From a checkpoint of a small transformer trained on Wikipedia.
Size: 10 layers, width 384, MLP 1536 ReLU, vocabulary 15576, 24.1M parameters.
Architecture: LayerNorm before each block, learned positions, no biases in attention or MLP, tied embeddings.
Training: a variant of SOAP for these matrices, 1335M tokens, 5093 steps.
Each number is 500 + 50 x the weight over its row's rms, rounded and kept within 0 to 999. Layers, rows and columns count from 0. Numbers have three digits each. The size before them is the row's rms in percent of the matrix's.

# v: layer 4 attention value, 384x384, rms 0.122, rows 105-127, columns 48-95
# o: layer 4 attention output (transposed), 384x384, rms 0.103, rows 105-127, columns 48-95
# q: layer 4 attention query, 384x384, rms 0.119, rows 128-130, columns 48-95
# k: layer 4 attention key, 384x384, rms 0.114, rows 128-130, columns 48-95
v105 097:549496531512514531422514593424495501521518486471528501496574622466500447492513442550530526500493409471555437532583466486521544375571467488454529
o105 097:402509442477412540460537492492484501524518490533592543552533546460452507524539429420476494519449446523530501493520471539431530455615635578531609
v106 101:499526521515432493521474577395551564528502463423542471509531498435526543484618510585432527468466535510535519540532542538384508401510537527483375
o106 103:516568539515564484526480518438516563480481497511450401509579444557528510447460532412542541488478489493484488482555546471407463529459541545447451
v107 097:524465443449437502414541565509530414533518457432499601527544492482528571590486473486464446429532421444522465538481466469520491576490452480496456
o107 100:459494578524608478552472487527480424499520524506515504418610537458532509441525505388483574542444543491510499460491524479516459613577531508455414
v108 111:524458505499394568551495504567544570513430504503442473344521444492460542454455450513568542472481482514506522515474604566412543508540435504437472
o108 105:487530548427505479444596525469506453531515494380508534504482475537590509468531622419363397508495495456531513528501448508544483421506546495513474
v109 102:444455551612459520546484527513435551490471509544488477515574493526508528398515478498543531495475515468451518524512519495450511440413543525557447
o109 099:502432499485523452483546452493563593494452480502508476522482503546467496557472451493488469493515463474590570477470531449545517539468495542427541
v110 101:482495613467544532533525485385496532508528453503512478505578524508531518483500455442545553502540501481525449357501500425493510444550525505563466
o110 104:454557477459453499566503501486459497501488552482411604583480505410535430495536553490559595493453571415477516477568544512392365493475506431371475
v111 109:483633498451423512557461560475526529402516613441434417461522528548507418483526513524511488509435577539391526482523413455512452546544522436468484
o111 106:478495571488473509448417506536465519540435440490480593484522632521561459579406505450568456510562462465416525468519482544509514492547569551530487
v112 098:497493495574533505500477478435503639586473452532542508556394593472535474432514541484487480548489492458495523482467510499486544432449535448505395
o112 100:489467548556478543515537476569442479459515516537477473480555463471458503549486495541496482514511460434505508539507500396464449489493573481476492
v113 109:534412533481441560515516439476482493484537517494443565495443588542568518523421521514407431548496591470572496577534418517539512507597410406474540
o113 100:402554642506593482470456519539515554552492539432396447440411518493477516519562481464541532557460527512477499555547470497507580479461527464451427
v114 099:521596455456537494583397472516472512504453511527511463503537489428475503496460508559524509495518543479485510467558555553575566505486473483420507
o114 101:513475574621458495449458556474562527453634459467525484563577493495569516588564483529511557478485485517473476475539495468504540548393549556528514
v115 106:502522509534531490509507536527521473504585497485480502541446472490486488392436430487474483520528560506512473438514414524441426567524471437466530
o115 104:501549463613543475492487408514497492565507470483448465459443458514503592431544527551471355481534524551448464522550442416533391546461572503551528
v116 105:572402435656502495422490519456454514509518413526599503503575462492538515528510477530469435492482570526520488516486576447563522464520595521461412
o116 100:514591483537385563586467505495502463374474608507502499478580477405575507540528507501434457486495489497477549519439497551519507550451541497457512
v117 099:456521585478524488446466478449412528500438539455583518526507477513438434422464391432487500401532497522542526530504549574597395522526447561448486
o117 099:607532529520474525485544394503562528467473572536519551494507567506558495401556502547437516499527510447476433512452539543507420467408543509465531
v118 099:533462579552438499474517395437510459580580440498504590495570509502474459511512536503449435501610494510555495532536512498491537441521492531474469
o118 101:612533496477601471456493462598465539480504441546551491426479504511474590570540450506394580561478578535533446523533449379481499539561517501430524
v119 104:513523480487487460510373617531475531503426471543472496507472479461487503501462496501525476448561490618556532473428452478547506420474474439443512
o119 102:517491547500547462439463481540549415535408513516528518534503426495567479470554642559475499506449538493400542515537541515502471525495560553506491
v120 111:517516533543479525514561594481410602532470535537539523446466458502459511391441410502466518540490504550508497503515403512495415522418499476480504
o120 107:522548510526439528517434412459545554471500415441505486470454463454570449456421528420488539394547478479491552485585446627509599411513589636604416
v121 099:528511474495461533577498549498450492490501444417483454516548512519488604505514477545482531451519527538492427400580522493434499459575561411440595
o121 100:426569553481479450486546477532499403610517561464429459442543465493451488567515601454549567496468553553521445503359468546403552464488548525549471
v122 104:445432509421569567517510515488495546347490465513571590539409541550567447439380544550523538493581431527540553434512584479592523421495422498456451
o122 102:494599474484405510495442534437461446485471522526396542476414449454495476622586548536478516541565468411497447426499427541466506491519623562464466
v123 096:487477535565480488454496543475500413553554442538518589483439437544443481505546507551405521430474502534530455473540533515473502443477579462505537
o123 100:477586491513567529450545426516602422497497573401518529446536460499439491596466493458592506614629490571498608571532395496431527582461500492455497
v124 098:444450487495537562507545384536512503482444535542400552474461449548492495536494496545464518538515510457500439453371547546543455520530466510584517
o124 100:508441526505609503454479541518480578470404565474531523547487491506544471487490476497489514555467533561519441510483529528485567449474550501453525
v125 102:511626440531435481509424482510564467500544464474481589552529540493550410446479502494563569526520547531404529568503564409588408457467475513548556
o125 103:465462460539541543530560570476460571530526525523547517496529549489509483611424561471577506477547497501479535446470461507509483523426490541504493
v126 098:513514517501517446526427560444425484475485508502439475521519522559329393519656589584534576522566555491516436465565498559520433620404517494473479
o126 104:527545587536514579480485519523417557501510418506497480513462476510599422451528425557447557507525393524560535516553464475501469422493543410473580
v127 097:495476450604510553561550538577378474446560442523452581523485462613463450582425540471558484431436500476511558522508426430413491503461484462451524
o127 098:504567556578498439501518521433518490515517511536429566526522460367485419599502429501441514524473504485562476540471491569560427501556515563425562
q128 097:455571452471489561585497425602502445556609569467410565525513630432460476445507526483499531501486483521446508500457564490523472535554448383509598
k128 104:400474463484607523475447503509511517500592553566550479518493420562511502553585477523551467470447528421413554608468608413595470419460546517477480
q129 106:513403477401494443515511540471433580465475502585474455451430543510426440601482483585516532568498460443485480500484514486521449519512491472451438
k129 103:474468547411492510486548504488534484504543574437488425489527499576491437526475512560479467547496501508391502572509509537512514493586538500564566
q130 100:549453433498571488492539612499427582510512516395453581550457476550474552436559472427529444578460443506540511532537555479492528534468530458594508
k130 105:477512512465522528535474443462565539605533456490565459438440487597450515466472444525420478470598492511501458417475492452548505417544431557536538